Part of a small language model's weights.
Size: 9 layers, width 256, 6 heads of 32 (2 for keys and values), vocabulary 2048.
Architecture: learned positions, biases, tied embeddings.
Training: a variant of SOAP for these matrices, 4900 steps.
Each number is 128 + 24 x the weight over its row's rms, rounded and kept within 0 to 255. Layers, rows and columns count from 0. Numbers have three digits each. The size before them is the row's rms in percent of the matrix's.

# down: layer 3 MLP down (transposed), 1024x256, rms 0.059, rows 811-863, columns 128-255
# up: layer 3 MLP up, 1024x256, rms 0.0593, rows 812-863, columns 128-255
down811 090:142130065144131131086114145099129062107120118179131135135151106125147082093183085130118123120128153110130122141186102125120147180105116122109121114174124159131120158143138101149113159125101102124170147138106161147136143116140132096046159093150123145194107096101119125150134113089154139116123166126131122107084141144152122100119127163137092113167126166130096105118114162115108142106133
up812 105:113135097146131145128148117132129145149168109126155163133078098141150169131124135124104116119128102106138130085135128084134138146120118147127129136077152113110177115142088147108123161135138087085110126147142128121141141098155123110134111133100144147110129126093139111114114167169155135136164097166107108101133135159136174175123150095072087155126099092119134208127122130110143109146137
down812 099:142167114150118089138099126156142104109159136136086130092139103091148131141140117131159114090109122126143161111038120119111089144112101118091106164100134196088082139135110094131099099129082091075126145162133157177154129101134081121154138127121155143155146134116123167110077124170111165130112094130092138083099150147149137119140160121124119112114122136077144117128124143141096137137148
up813 101:126114179158134189099133135126087138140129120109119097117147103163151116110088128125060134157148165109114095126136100155164114109160102151127100117144112156096122153089116128133095090109118130164131100116103106132140123119132181114132103182099106098113133114130107111130098128114130165120140113130121151103099105176147102150137110080153132160136108114143165192150122166108099105121115
down813 099:064146108098126101126137118139105119163134181125157125145100095146117119125089124124123084129115144109129105137110118151113143134101133139109110125081125125133151128101074126108144135079153100127139123087125071131111106147130102139117134138130136088108136145098128115084142183165165076142107103144142111082110183143130126100116094115134129138169202160110096132162134126146150107110125
up814 101:162092132086132142186157083119093124102151127093099152129116141122113113171092105120104118113103150091109118120064111158086112136138116157101145085147133164146133104104140109099092102142116164128168115122152098156152135132125113122140112107130151146103134130158092133134069139122107145180075132159117157138122167157158148126114114130119128138150171123149136146176142133098068112135156
down814 105:181145117100118132097126117110127108141126091130153107123145132137189136129113114111071144159062144144122129137138126119125171158123128136156147160124122105142131119131147146132135138150160131098106095146157125145131134114144098076095110136141052121089124128101170158126126116126150093101117141127129094147148109095114148106122103116170144142119091137098120138086153155124115111104120
up815 096:114131111113166154051080094138122141117146078066160130119139093109180091115119135098110135119125165144158173109179126148116164126140095111085121116109131134134126141139146153152149122145107131136115133110122152150092106085128149098102119107131111163112135112114108087132126155130141114111173123121130132139107119145160157102173138097113123172132110154112160164088137085098129104125120
down815 100:140106085129135139140157106136159152144121152133126119121111130114088153158135152134128125135111138096088132146105133141175080163087123117111138087100127134174160130124094108145070123099118157128134084184116095137134151111080155150110125060151127139132144138106110118138109178137132114101127130136088117132140135131141102096089099154149142103091107155133083178127140134150103139122132
up816 099:117134130129157116160113133138141120119171141085060132176112134119199120132107106154166126108138159096081180153127160115113144130130144156127088124169122128079134100116134154126087091139112124113129117144142102116147151094124141158161160105164103107122139105123097103174107160093122171126151152141082112143075115143113159124136124069136105101118107095145136122109133114147148105123153
down816 098:086145117115146147128113122139118159105132111133155135103144081146107123139146134142147193155095119162135143099094101096142115146124118106178098127139145113164133092106142098134138125097134135153102121092076123158082130111129177147115137160128181157099146151118131152147175109116137145146161146087135136116110125101143105154137102122121135153142134136133120117115149118141112112153120
up817 102:127164160177163074102135138126144079139134111155116121128146147117115158137127119182130138100155116161119105152153182122117124160115138113093118134128130145154143100128102120124135124131142123118124119115117124116142138085141129147137165164076125126129136138135115098157112144129119116158105126095109110130187121104091128113133152142117106140122116119123130137081147173117112112138086
down817 100:125120137122108135108128111149148144130126141161151137117102163095110120142152137069094121118154130153131161122083113091118169141103122115146141123104118110138150123124138153157110131152130105092123121133141167120104114133137102140164125080151114117138136148133153100169137114117139135113142142096160088127138104122126172125156127153115125133115124128112121140166179157163124125123123
up818 098:165157103136149143091142147113116114154109106167154104122121129127080109172135073149135101094140135120181109124089158139107185146119105109118117145128136151090123102134109108156119111130127115089119102119168139121157135120156121095130175141179085133135143067118095129150150150175104110131111108155139151128131125122146093140117095148131091152144113139116110136080091129121105143138141
down818 100:133141128145165153152156116103100099156130125146102126118097135149119101185117123142117099121094153142118151148124141123141136092114141168093159118193137138104130131106131122141161144153107172143130142195100142138124093115108127137102130128103128127105126102112156147147108118144161129112108118124114161095060164124124122118099136116124130146102110138116090114150086149126138201152132
up819 112:096137092137086125162113092171147128136106111110130109134159174109157137112132116104092115122154080119115087112119136175105115108148105146121132116146135097117150123138116138145126177105133163131133094153104132187133185149128125093144145134128169113060123075129158152138140182093107159101108167146115123139131099141103133159134090121095138122119157105127156138116163093131123123128122
down819 111:155146151168179097121093095161127114162130125142105108104152140129158160129160166126140150107136149107146161113138079162089128105124117105162125122149116117131126150126147112142092168150076130137123136125181097151134130134138144133109094129108112156089131123134120125118079140115090112119111123149077153107113096142173140131169107122145109111104113159131127150104086119090161131088124
up820 094:176090125116132105095089152104139144105093141124122148155106133100120153094144122150100120119104111072171133122115131160137109131153098175084161111162154133182142117111119127147122149116144135127107126085103131115129117118147145136130130115119144131111158156120134085128111115100131139139108132091102106156161150168177162128169145111133151124115094089103090144141113112124119111147143
down820 095:122098126092152154138132121115116113119125118137146154176132085184076129136147099125172102115111147145126145130104128174150146088109130130129112147109100141128092147153154133182138089138151122088118140105187144179133117092105102147139146116129085147112091152129139141091120133122141158134165123146146131111148112094149123144139128153148057120156132138158149111142137123110136142116133
up821 110:125166100110144155096146113110104140125110113128143083124178101131129168091154149096159135130105143113136129171136144158153137180178141068119135141147104136094134109129148112146134124129103113145150112162117171125107142136139145137128114155149131081105107083132156193085108174141168134106091155162111157140170088159166146110123153163122114121127111090084128092102165124144134119132153
down821 105:134143109095191158108182096159139121163121086120136118201145142122121127114134098070161158129138142104132115086107127130108112110139145122155111090159095144173134126123171145141117148123126145130117128127100127177128111089147128111145144167121115136155151130133132082183150150111159087120150096108142092105103122127165148115121103149115128169141061136161115079142144156126137165117134
up822 101:129145131134154156106129149111138076094123130197127112146159136137173110165089130138122099104120107105125116110176135127175129086130145152101149095104148120187144127172117117112179095182103164143154166137120127137099122142140117143097102095163137099128146140136145120111097110127105093141141127100130110109126143132150083143087106114131112155135104103139108114129156103110139120128127
down822 109:110120137136137157130114155102130145117138135146143137123106119126091116064147128171132154138110124099126130111159186123147111079116124116066145114149155117171133154135086150153109085160141127111122113132108113120159097154072180108151152161129145104109109108120100120117136130157155173130128132077166113118120092150130129110135120142132119141126150132103117099134127156155133135117087
up823 103:126124119126174135116107096071124094131176112122132121146113098110151109085138134157152146132137113167124130151146183098157131140125136183157111130103149148082068112167148133115123116175137132136104169114128132125087131131123112127152156142118137138115111114106188115081119141139109119110167144141122155108138135108153119116136151123161103132146172124122145132125139168128085114113105
down823 111:151138111169094105128167176125099114112146098168145165126075115158138115111090121133112094118096094134132141134111099092066097130139112154119070162140127132136131142109115151144115118125158064128121141137164157130141120123130150155136165098140115151142159149069126164152134129116174122117118124151148092109116139168088146098114103149122136093096152134106151124134110091153149143141110
up824 100:127132150167138152120161115120118135167145119164115132130115137149162126152087056136140138128178122107110124097149094126132112141127086118143142079131159133105098143115137181129163177131092124148153157101083070149154117127120133113140114116134144122101086107140128128132122077122140111095145125130121110134174128154068117181129158146120141091153107152140101143085146156105120108111133
down824 101:159150130098160144091136132097140149105124189101139091164114165153085094123126133135090108133133154086138100120116161151122195137129154164115141123102126120123130112118095145111134126144089120116141116124142134140139111159138074111119109116116147082185163112085131142147096127106093143138142074135133105163144145168140163114125129120074120161124127136102134143132152141148111101122151
up825 083:146095153154095133143153129122116132138121096123083124126126159124119156163142119168111167158132139140169130090133136155137116152102161131121112173166098106157117140082109166128107139097134100104148090139116134123110122172115148188166133085164140104118129144114177144164154111161089142152139094165147136169133094143129106104111116128183161098135100119150121176139105111189128190114148
down825 071:132128067119087184139166106116154122167082130152084172127128136132135107094149096102129148078151131092136136143136127075139130104128091112136113128107133120140116131152184151133123161159159161138153157127109136104103134110128131114106126172120132099143112104101115127149135148105126104124121119145116097111116163122159134148136089156126121127120154103095161139116153131119090082142140
up826 088:138120111139125148165123139123127116161133081136138099122127142140114081163131122089125173166146086123111141139154147138133130130155163146091099138103109136150148132102136144161138137093119135116161137139091160139114127127130137119119146150133138080097151157176144136118098145138134160084152151152131108167168151121116087122154102109114126143137127125128131119153137169089148131126096
down826 100:144137098140146125110155118109156101114162158113122151168102091116137121162114131135142125132120110148102107104167115124138142124156164188116162130140123125131108128106180083129137149166094129166122103145089111135118148150128100150151140123129124115122105110103170118083122116085122137099136090094151114077167111101169105113119078168124167136121093131121135111155136147123103077099117
up827 106:112120164159145144146126087125093118171153119132124113134130130106101134088127135056122158147147113139090108111090134164122142147134108091095159175143114137124129124117170141134181139144115136118112113150107166167169087112088099107135145129181154131137133110149166169134127148135128160120105159112194112121128082135135143142144158125083145124140091176170074135082141124165118101140136
down827 105:112100108144138114117132131123080146139136097144156109176212131137137178168152153103098098152120087102125131159118106134133126136106149098113131091124138144144126133097160081153099128101165153114110137123090110119130117147151110112099153099122146131113129133164126170174121134146103129142127142082116088125161144163091143110096120128121160102105122138113090144098125091146149169107136
up828 088:132159114153169124148141118126118115128094132093091164088125137153138090130136077131150120107178120129146087108155142142135140145192125086114088144141138175124152118120113124181125124132165140105111139108087139117160152110149146122141163138179147119145142151159112141148176117083127108120140105095141091134161142131182093111148176156122156114112161126125142115093120087129143152165147
down828 101:169113135134133158092154107126165145103142119134168149114135141160136113171181172095126091127132106097144160169128125105119119138116117172114112131113157119115160161120119079133126143136136137140115147150132154136137145141137147124126137094109133112140128164127132145139092157097129117145177116130131149192114136149128134158095132154123169096160144126128141117082159157150100113135129
up829 088:124147102115124076103130140098116146154094164126078193114104137105156131111085114094131165117175089143113141157138149120113124158140111137137111127121127134110107154142113148120111132141087144141112125153114125098141143087157158121165100142108127089101115131110156179167138095093139129114136120141093159150144104098126135128071159141095119148127179092107135105136138119151098133107142
down829 087:155129105125114144177147147132161111103115139118135093118119107141097131098164124117109156138105137193130151138121128127144144202160137139160145093114162168120141115142137074138136115102139124127142067110127124127107187122134128155096104166139127156166156102133119130107135119115111168159119146144132097154153165178181129135108139144122089125104097151144100173121141142104177119100130
up830 116:129140131144124149131119114108141157119121121102110154119099149147168140116164131132125120161092072144108146108132109126118166101136129132125139187128110166103155143111135104161106111138070104157130135118144146134118107156143116154172130067116149116180122152139122092097126163155176109086133158161140159125134153147146102156147125128122100152129101115163148148150128158121123103130074
down830 112:147113106119152136072175087108124140084129124148143132106105160132148101113110190147124096156120146107082145119104174149131083139139115147103143135140112130154095097116143075164148153139088152102122111117124136163135140149129117113107166148113129151143109138068155126104141144143093111116147137127132088177161134120161165149141137151093148091119147136083139118080122145133155178117101
up831 107:148133153117122160123134134120162133150132126139166105081062114098131088126125121115121139137132159184146102144122137101118133140103114144135120125147130096141136156126120089104159105097144143166115128130086131121135124145173084166165128132158101127149096133119063144141106153132121105101138144167133140123100159191163092114111131111115115171163155141134154146132115155116117143129142
down831 102:095119165105162132091106170170142144106140074103114100103094154107075127103119158109140098135147135125145132160118116102118121089147145097101180130189127134129147142159127122090100162174101093134122135161127111129156156177115084125152098130142176138120125112133138151157120159132100087158084131091130122098132123087104127169130145150133125206088138122095154147134132147054121111120137
up832 093:135145128142116149083109086110089130143119143107106095134130107118101074113111121114134138119147158100118140148157135107123126114114148133164173159111147164152165119111111108134175088168104145124154130076096122148156088142160149119093085105141116113168120161165127111139147152147154125122089118134124123124112162133114103143094138127062124145138122141100153134142137097128148105107130
down832 092:118186106176084154136138123141153116177171160125161125112072155156140109118103124131123143107106136102098165163099146095122150126117128117150125130122151109120158155153133129123107165157117136188150137139135089105125122140100097168142104133149122132126140140147148121098140125140102184116099116120087139135167145156123189130144149116160112116126130146160120092124119112096115111119143
up833 085:121137145142120125117137157119117120179120107118148136077124122151110128131175108116132129123119141132152133165125112100160125096130145071103141157132091143139103138123166116162161119122147118139122114163117118157112160140167100121133160159104159110134135109125108172121142149122152117141126116104132090144168137123155144142144152126130134100131123149175128161170092144132153138078188
down833 084:108117122216113158082123086106120095106112130153087163157117131122113145114118120115142130103149156151126108102151122071126122121140132145104100091150167133127102127152112116124127076098122137098155095154126134155150169165103136082139121128172184139137085123145116055094138145125123133145091120108112129116151064145128135139104125123149123153110087113136110149134113123102147118102123
up834 090:101091134143139099127113103149121149142132142161125120187145124126189141146141096111147110144123131124129134097138138142115145087161109101142131155139090104164162116136114128120137127058091126110134133098111104160134136145091162124162118116103111099130127138076119123102080181128136144129102105068177116147120122064138130128098152111110151098114148151140148112130146125145140119138125
down834 095:135154148070116126140111147120128149183125138161162125148127160127135110144137154145135159149128151122113144100139118107121132135180130135134141163114159080113092133158131148169125145135129142128122200141145088134146122129155142121101118138081121132101119146097104098120139174150134115157164126114128151111106149173106175102076134127113098113115125163180156146131148105093161108139118
up835 101:099134120165102132126129137164141138115092131089103127170148144129138150116168094122093120140165117127116115164121148147120078103149135107177103108120178116134113156155119153123114143157108126061101189110117123158152119118134116117104101102140122115098142126083099176141141141105166159156142140140131112100167106146126140094121138115140148147116101154137095119103123122143129146140149
down835 102:123112119132135159163146106074124160129092134149157121117123102162132123110160119089106125163140101103090146104094133101105176136135100087179124095169105135138137147096166119115137104145098139101119128111169183138100157092109132133127099104151155117144147095085156170144165108104126155100121142126128124117068143159132148160123152144115122089150112105150150121110152161143108137123150
up836 094:142109116153137141085136153164115137100126105153149165115100118142117100155132081117108117127151133115133067115165125145093134157112096072160133126138113115134169133100104170125149137102096112092144121140131144140103112143136125138129144099128135096112137126122115078133103096161115120074164164109176137097100133138159133097154107085110124128130097169125140159109137128117144079145126
down836 102:116127157090095151161159140131116145139149137151098158121125122103120104136105147143160148144146084123158125139114126145147122130095167109093090140117099145137131133126152158178107099129110136171110133141092113135163160139077103131163158107099149113138118177121108146180113115125102148109111127134109152095123148146144168094127146135125098137142113146160134110081118082127128138101113
up837 107:115134127134120136137099115162138129123155096070170082108132131154110179132122104093127134140145104135126177129122145137141114110146123149120089167127150094158116118165135119136098163198114143116119099181129166136076136134145104104132130109112106106112119139114090126126095128117081107109162136094094134118144146153112105101119136120130160119158159123129149144116101110142109125137140
down837 104:113136117140150142133156129151125100121146132129155138134117177095133116145115117130142100054118115167116104118126109134142127114115148205133136144117115128120125095116134099093113144120089149100116151092192195140113119110152118157106142115121111102109093114159186122114094098158159163114128109170199095175135095145114128120165149088112103118104143144124150071139101087108160138156143
up838 104:106138143105118128144133103114136096099128127168119150134130104133150121092102129082103093146132118132142112147103141141117130145174116130095136119158148131114115111121132140048068152112175141114122146137115105150110119097091148095115134148164115080098119142137152115122183149122135116104122098139128106118080136144166134115112122122126154179157143111164131117150067065116116109134161
down838 097:139124140114173148111133072102079118115114095164115120140127153133125136087138112104149130153130149122131127138108096123110126141147116141099094087137154137106149168162137173121110151156114154149168133066119114149138081136128141125164120135123143123133143124146117107165084113120091180160105136133082132113105114093153138149182117126162132124111138126162147106123123118119176151100139
up839 094:143160145113125116100121150124132098188128146096114148112167129107128149116129123094175093170103147124110127147178145132131095073136111113120113166146117141149108155120075101126074099117153164104132140126109143090134124104138126156112108149145122115079107131109095114186124129118123151135155131157129132100136131108125123135143148147138196111137115120108130110169155148116109108161145
down839 093:109156144068091160152136130136167145131114139095144117148144137133165154135118090175102164126125107127126133107110101131128134146162159069149150123135126110131183103104148120144138120152093122146105101090115128126114131163131120122128154115137131107121155137108140135083144119102122065115100149060093125130162105145160115135122136094083100157101149177090179118178099137118122096128134
up840 104:104136134142144152175128143148122094157109132115109122142102172121126153142097111139134134167170142128112101116157147092064108146141086104131146132094128142162153152110138139133148117106131103163144146135153066122103161095140106122122104151126123163132195116124125130111106149157158121132155110149134135096132126137156118113133103126132115137134138102155132136168188114074104114123106
down840 103:157138174101106131144095096100141135110132086129127119137122121122113123117093123146124153140130131098121138133120162144100122185119142169150131128151140096139129082123147120077133136170139119190166102137138147143138133139118121135155151119151132111149082097173129111158130138105157108191166130123172088127114125128125129128156160145103124093101162136136134124105160097113142116097147
up841 100:124130139129145138111177148107155145130048092129162136097104121147121118132140097128155138098136058105162134119148175128162114132140100135146169090178131113122130165131121100163126147137117137120128158108102123126154125125115173131109116143125114141148136149164104117106135166166128143167161155141121099129108116121141127148126147134102118101101126136122079124157121144143106144138147
down841 106:112150143139124144092124130148119132133166107133110120150103115131149120127141143118141126187063091111087107131120152133156132130102132146162101098117103117107164137075066125123141143124168181124157080145112165159085142142137107155159158092085147086138124158123132090148155149121114128133173137107100126136104123151149112159098126155184139149167122170157124151138153115135119178157137
up842 100:165090171106131163118116107085101153132128118121133106115114104136106108106173144153138125107121131151076113120089102141149109138156118092120128153151132161118080128112124149147149144091106150139138084125107190120115087126128122123159137095091100119182101109120177135121117130146124135132100116111164140121146123129108121128083180096141080144056131154116132125124130114168117102129102
down842 090:109116144152148146106094101126091104140141108129108108132113126137084133088143138134130138171124138126164162117151188117145156075087126098130129128157128111113118143106153115100166137121128132169144128162152116116122126144111087176099116114165152130147137101094139167134085086081176124131155136117127152165097160141123120128142129157099143100149148137130152123132133159092161128154107
up843 100:126135166066149160136097109112129091113129128131103108096114112090141115133139134094134143129119125124153116113106148098120145132127117114133122148127110125108109123141130130102087157139105165123108065087124135116121145119116154122070163152103101168081102160165114111156126137119095132171168119062132125131192140150135095149122096093120123126110122126139136163081123138063165094089116
down843 101:154134134146136119135162110082142124114067109096069134182138175126136097141138108178085103148182097097106139129109143115082135126120141129116153123127150146155142131123141130138147133155150105134123145096099112159135121155151129119126119104106141112108118125092122151167161128151120099155114170129120144150140147116116079123108142115110159149160120099118134143142117113119121116107104
up844 088:103112163122165151182087111178096121143098089148106146171152152157137112150104162123135069125135139113160085140162114129143128120114151100163119100131101127128110169141139140100141095161098158092145117140054134133100138119125121110138106156150136146092104138093102108130143108082129125105174125131100109165102140079149126127132103118144142117137127148120125087156090134063134132115120
down844 090:100127117158152106160097128129162116170098149122129120148112126163084107104125103137165158164082110147134111080096075123107103120153110138106087139104139168137128127150133081172163135088104126116139119115159100123117115122149151098119135116101142170081171105158130120135134146122135147137114114126118122138099134149166107150083130147140167084104112166142131114127112145133136111112148
up845 099:117139119111168084136155120156142096103110146110110089123147126114110104119092092093093115082118128083138135123120135178107102086201145169155139115140136113075150120113182102130116109146113114104154158149134090106118143170133162111117138177112133104078131120129105133152098130128160145101145112090156120124143139134082158097091103112124163098112132140136114113143172125106091141158111
down845 099:129176097133159101133147084132114111092112111151145112137104156139116154151148114158124137100107144088135155134124118136137130118129105147083076112124120102150117130120115110121140120107114179106171098135147123091139160160138164174120177120162115105095132099137116149145090094133134118148119069112130160143142122120137151120090134082139143122125131113118146132140153143178111108141160
up846 099:118130133083137107142071114122124138138123115157122147119090147128149109166134128092164111096155122123156152107167143133121142132121109130089092105131091115122107115124114142146126105066124138165157087110129159125143147170111184109100115160099098150128122126092163126113128085103179109176104100125165137159154135096122114112162085102100172131123125116116107076133128142097177120185153
down846 100:139132113144095153131127143153113064167158125115127125131123135130113098152102108111145130115102153151135128056152173133094091147152130134106181148120119111115143162146114145139121156146153137102159140109167199139118133150174134154137085131126152123140145122094130104161138123091145118130143109114143083119099132154160139147123151149128155135116110123122131086067139160095130122158120
up847 098:126115117151108141131150131121107121101140123142152104095108141129130096174119138118087131131136135091114143130143115139175090091112151095157124158164125163151116130132181169122116116126101122118093138156163112145129146112148127071119090138147133119151146093120114162143116154127149103111138108165126096134185136121137128120158112136089105116132145100140147150086115124146090092140107
down847 105:127132169098126144163132123139118106148118151136091123092152158126159146136147146101088136116182100116117133112110130085073095113114111113143070090114143106151132115151141146151080103159156154135141127100104124136139105129161099123134120095117163147140130163097145159135158120146121140073104152162115158127156118085123130104166131069131116124150130128119119127123173117104114126148129
up848 097:147142105143165142129160115091142171069142089068139163163113145166142150102147103127133094166112142100144162141087134140104143114124127121120125107108119135132165107119172157102140147127129131134150142096136136137142127135137121084111094130097104152128094100076145076121125096147103153126109109100135110138155170165133137142101113149125147155167125139123111124085147108158092133141120
down848 104:101155134101123108112180153118125117100149100117156112121112137159133147095140096130140124178162142136124061141113109141112141098138143130099135118106135084140134138109132126137119176132094149127134111106142136096138105138146144127097108185132101130148154128141072123124143116091115115079120096116145105140133124117117113114120124147133175084090099172147140153075134122117068105115103
up849 108:127147069120152085105084138184127134115145131124132118133127134165147111135141141110097113128181148113123137140118154109109097127149117123115156120142126118162140141132114143172147085146135132154075125134126082109163180148156126102127182127132128114123097113134135120137110113134131113138131119093138131102167112138136146114112127069077115118097137141107123139117070136163155154090196
down849 100:081128158089164171128141151128141099153116105109104094101142118127129145122126136171149124132131144142132107150117102081103154122137151102129182078095108152145124095096110116176092114127136152199142101133092131094147139147139128084119151110151093105107119116164140141115145132129116128078147147110153122122146133114115092144143150120118094153087102150120117140142137126112105118130112
up850 104:127128125135123116132204100143151138094152169116112135102109115109121149110124135133133106132111127091153136119082122156101117131101132139163132135125137168133147128138106171128087101147140119159143121100121123089144125128138093154172135080131153149128152145092137106129140109145176139121134157144178136118131133073106129109105143161142102151124137116097143160073148111150132113111120
down850 099:112157130080130105126146129113121140138100091152171143172158150143097082143120099113137115116175115113119125173131093117134087134096124105094128130104101159140139083144131139120135150137091078079150108105105124120112148120118184100089140151095080134124099106143124124109139113117102132157145123135102123109133141159098091119096145142134166149143123102129091125117119144127144133159152
up851 091:091165117099109117118147115149150131105130123138155115140119153128120112107164106111141098112113130151149152149133143087110150127140132145087156130148072114105151143143167146113131089125132111068125148162112100142115156113168144110154107128157132089086148113136083122088144101124134152135161100113115122086137140132117123133173137166115104153142141123162147142174099200152133100082111
down851 105:122089112152111167147089158116120077078126138104127132175094152113085165108129123152162162137092092142110154146112099153117084139107113166123144143129098160161154080125133172096120130119124090150132112140112101071091131139148119137140139100106142163084134124156122140142133115134114196092127130161144142134115130161100122092112116118136142113124130125130123073123184104168170125155136
up852 100:125105124166094148111124147130083101082143132100183129148128134145165106137137137113148125123149106106103156146174119143165094113059101087168072159127150091112126148169142120111171122097127137118132168131151143152114145124162118118155131104129111085139136136136164117091102135111137127124152157111114149122118092160151123131144144135091112091129098163156135122140153138107096108134098
down852 099:116162156152139082104151104139119102119133122119085124154167148144128162183115126151127091142131127109165123116135142111137183136130142078130118114132123125130111137110124130185129123135123137143132113136101088119085114127140146106141152160095135095159116092141124118117120108101095095114121150171101140130120116129109127116124137114101110165141112088119128058070138171121162133126148
up853 096:110095160094181141167127125136116162139125168143129139117106157101116101113103110115104135126175160142159092141085139076106096131158080134131098138165126120103133130138138132122098128124132112162094121109159114109118124098106151121151154120128110164094124136123148089161164124110139158125133080125069089138147093127128158090135100120143146089116107102108121084152123130101131163128161
down853 100:133103153092130159106142126181106140111163154147140091119109140149184208125137092160103133155161122126164129164127151113122156167135111160150146112120156105109166189134161120125097149155155124122125131136132126146161118157138136126179123090141135148160132133107139181152119118130101127111150162103104169153130113084159122122156131111109109159158083099128136145117144156102104147154082
up854 121:090154147138131107153125097119112174151107088137104131153125092163131131101121103098115130141106186100121127145097148136104141165151158096161110140128140119123106113132094126160136137100142126121151129128139126154081129115150122131177158110153105104109142120114152164062119133163167106134134101092125099145148072145095091125147146097102067114166122166104147114144126099124148123126117
down854 113:090135112132101131141192155081112089116130092127132127120134146099141145086176150163087081106121102097156094148156149097105145150112140136144131133143146156112130146115063099167193171152123127157088185131142121102166120153157117127129169119169104141150108134130141120137116104133146123175140165142138132128130129134129090126102137126124147147124135136109115134141114131126119151102111
up855 102:106171072114198169096083086110124146111106109158152114145130099118102132113137138089126105139183172139170123108128133179112088113109122133159119140105108118111113153153140100123114126117118127122095109110148149159131145128162132157159108134154128109118136149130166138139110145140107118090123171108139126118119168131156127113122112087112138124148152105113096140117130158122109098137128
down855 110:132135119139119131091122105158149125140151150160100102128162142092134143145119124139100155119120086161142090114120121108118147144119173164132142137150121127067154108116127135159127144101127084117102127105135127158184096126099160094121178105120123138111113145138139181120102136150090132107130133114123119112115124139109147132123101143173125116123097102133155161089105118154134141157197
up856 108:136146140139120099138149083125139118089138120143119174143131137123150138172081097119143109145144142093124107125147107104138139150133150146141111105142130103122090201122096088101079127084122133144151130142104143163053087170160093128139139119092131089149136146123135118105103116133147110112159106162123123138144165086119092132135115180110130157122122096119107099123111145121158148120120
down856 111:128101082116127137076158106100099143136152116129153138119095154088163085116147140165171162130143141105116110108148118152108123165118127136102102152126099172130104104152164130173150113124133118101112129111163155118108141208149101122090116129165135158133133129135123097091114150150117101109145168157153102130150091091144123146115106095131099132190180161166126163153130167139129128133150
up857 097:176127096148136146165136125104125088153131167140136122059113106139110121114122130107156141118084138122194092150098157113160120109122134140132134107104135060137119162142131129160133153140137145100153107128175094093122141144174120105117110161122139116123118141115121091112115147120165162111132113145130122141124145133137168119098130117097082134126144130142138118127118100129086158147135
down857 098:082127147194118102097141109136113099163094155120124088168153154086123154065111142115176124145130105120157144156163139124115117084135117150092124135119114143117168138087083147126140130128098140114142115113108064172144129117136089112109122150102138171127105183124149140122149162151173114154133105139118118095158113120115107164112175143127126181116103122149147144157131111114160121136094
up858 093:112138093140187103119135171130171155121118165156114121136132098099133104101101157119100182104118149128135068148142118162148108163112113105125134114162149121149128145162090113112132123116141140112100145117105092118115120126127145092087155141145166113121155141110081096092158110164089158137148125112132171159146125152103139131141147176161172149140149076195159141152133131150152161110079
down858 096:092146136097116100157157166124185151079099130134136117118111143148149130097132140153121111155109086131104140119120123135075114163098131138110120161135087101107094130148105159161147153133140122131157128111132183170134125140118102138088113167112155126155125138103098130148118124111137118110164137134141158158105127105112138082142123127106146131136145160128152181132170134164126124153103
up859 107:107156132105138082123140122123141121137102150110120100135140138121118099140111156156150157123121165137141082119123139120086109119148123094111120105119144117104155129140091135092148151138113130123179113082142089146130148096119137170129105120116138165129108115144115124139126107135084094170136070198166062074116116130152140139115120173143156110136122140113113124091136123159167124125170
down859 106:128115107104146136158146118164109126113107119172120120138144110133142133130155165144118124111118136105161132120109119152132112125131168133128079146157146106124116115154140100184177111129121105133142104158102136156118093097122154131127147105206165157151098094134146118135125141111122166155125144116150165130151132140149126184149113127150057127141133106172149134165152105146100144138115
up860 094:140132153148115168124082088138109152116142078145190107182115113102133091095149127133132116160129098137142159127119128086115114102147138118151140181144117148126178166142087118148117123173096134138131133082127150137175105115119105149159115139096096123156137149143096151116125133132147174102148176133120115163121129164127120106140122118107138122124151136138132105121174111124128147164130
down860 094:124143149153164112126101186119076114132129119112092133135141132122142142126106144090116183132118089123135117149108118120105141092065173117117135087157161120110133144137170086115155128123109149107153131141138132133091158117175166112151106156155112083196143051120104132125121098137079108108123086136128123141141166087121086095115125134132115082092137081141109127131109164087160154146158
up861 099:092132146059113134157089141122141113099120113175122125161112150086112126113139118086146184110162129096128140125126153093115167153071168116114150107133140114129128126103140119082136075127083139143137139128079145102106110163168179128138136121130099087121125174126171168207151121113195135140153151124141084125107145110130151131124109141097153140091120139128120132148146117175133135134126
down861 079:123121077186144132102086106133115142156124121128116138118133111164103137071129127124114103142150110083161150148162145126141093139151104060135124154155122157153137139145170122122119161099171133128146114140128133129094127079089104119106094156154160162148088119164133122126093149125123113126147114100166150121137132125146124144109128229153144119132128141150133105144119138101123117127109
up862 094:171129127125142133151113148143119131125147126104146156148108119129149122109116124163135147129125093158117131123134103126118137154162104136105114128091188171142135135128110134178128109167165121118127128133148141148130136123139132120154110146123148134117113121083114137114168124123124136103126174151132117120136079113090136116111099126130158109159138088109088131136129128100131089149107
down862 097:108117136146113083112105167109145092146134145116145157106128132094134142110120082135104137131135135157114113112139133100132135126119093179106141092142093133119149132131107072144108119118107114114133115088137108126108128110119079120091142130130131130116171120151126170136117141108149166116128114118159132133106124111154157152105076130163173126168090168130152163195127085093128108117136
up863 101:167139114134129145122130100082125114128109110107105127121127096151139138115121084109128132125150129095110132143153115149113140117181160115144104170162101121137153115116138089149152116128125135163106099072151146112137140148109161142097152072137109133165101097173138120139143081108164137119155153121141173101129136120146075120096143133106142090116089174132145123120154171110110087149146
down863 100:143145147128139115091106137089148133102129121128136090115101103149140085148127125104122143119105135172141121100103131103128161117146118145138102148147168133132095145126151165102130110120113118127131100117132139122102124087103078083128128139132155119086114101099175175114130146140128099108177145109155167143114123109086134170174096127131151099135133157135098142071137101139121110106125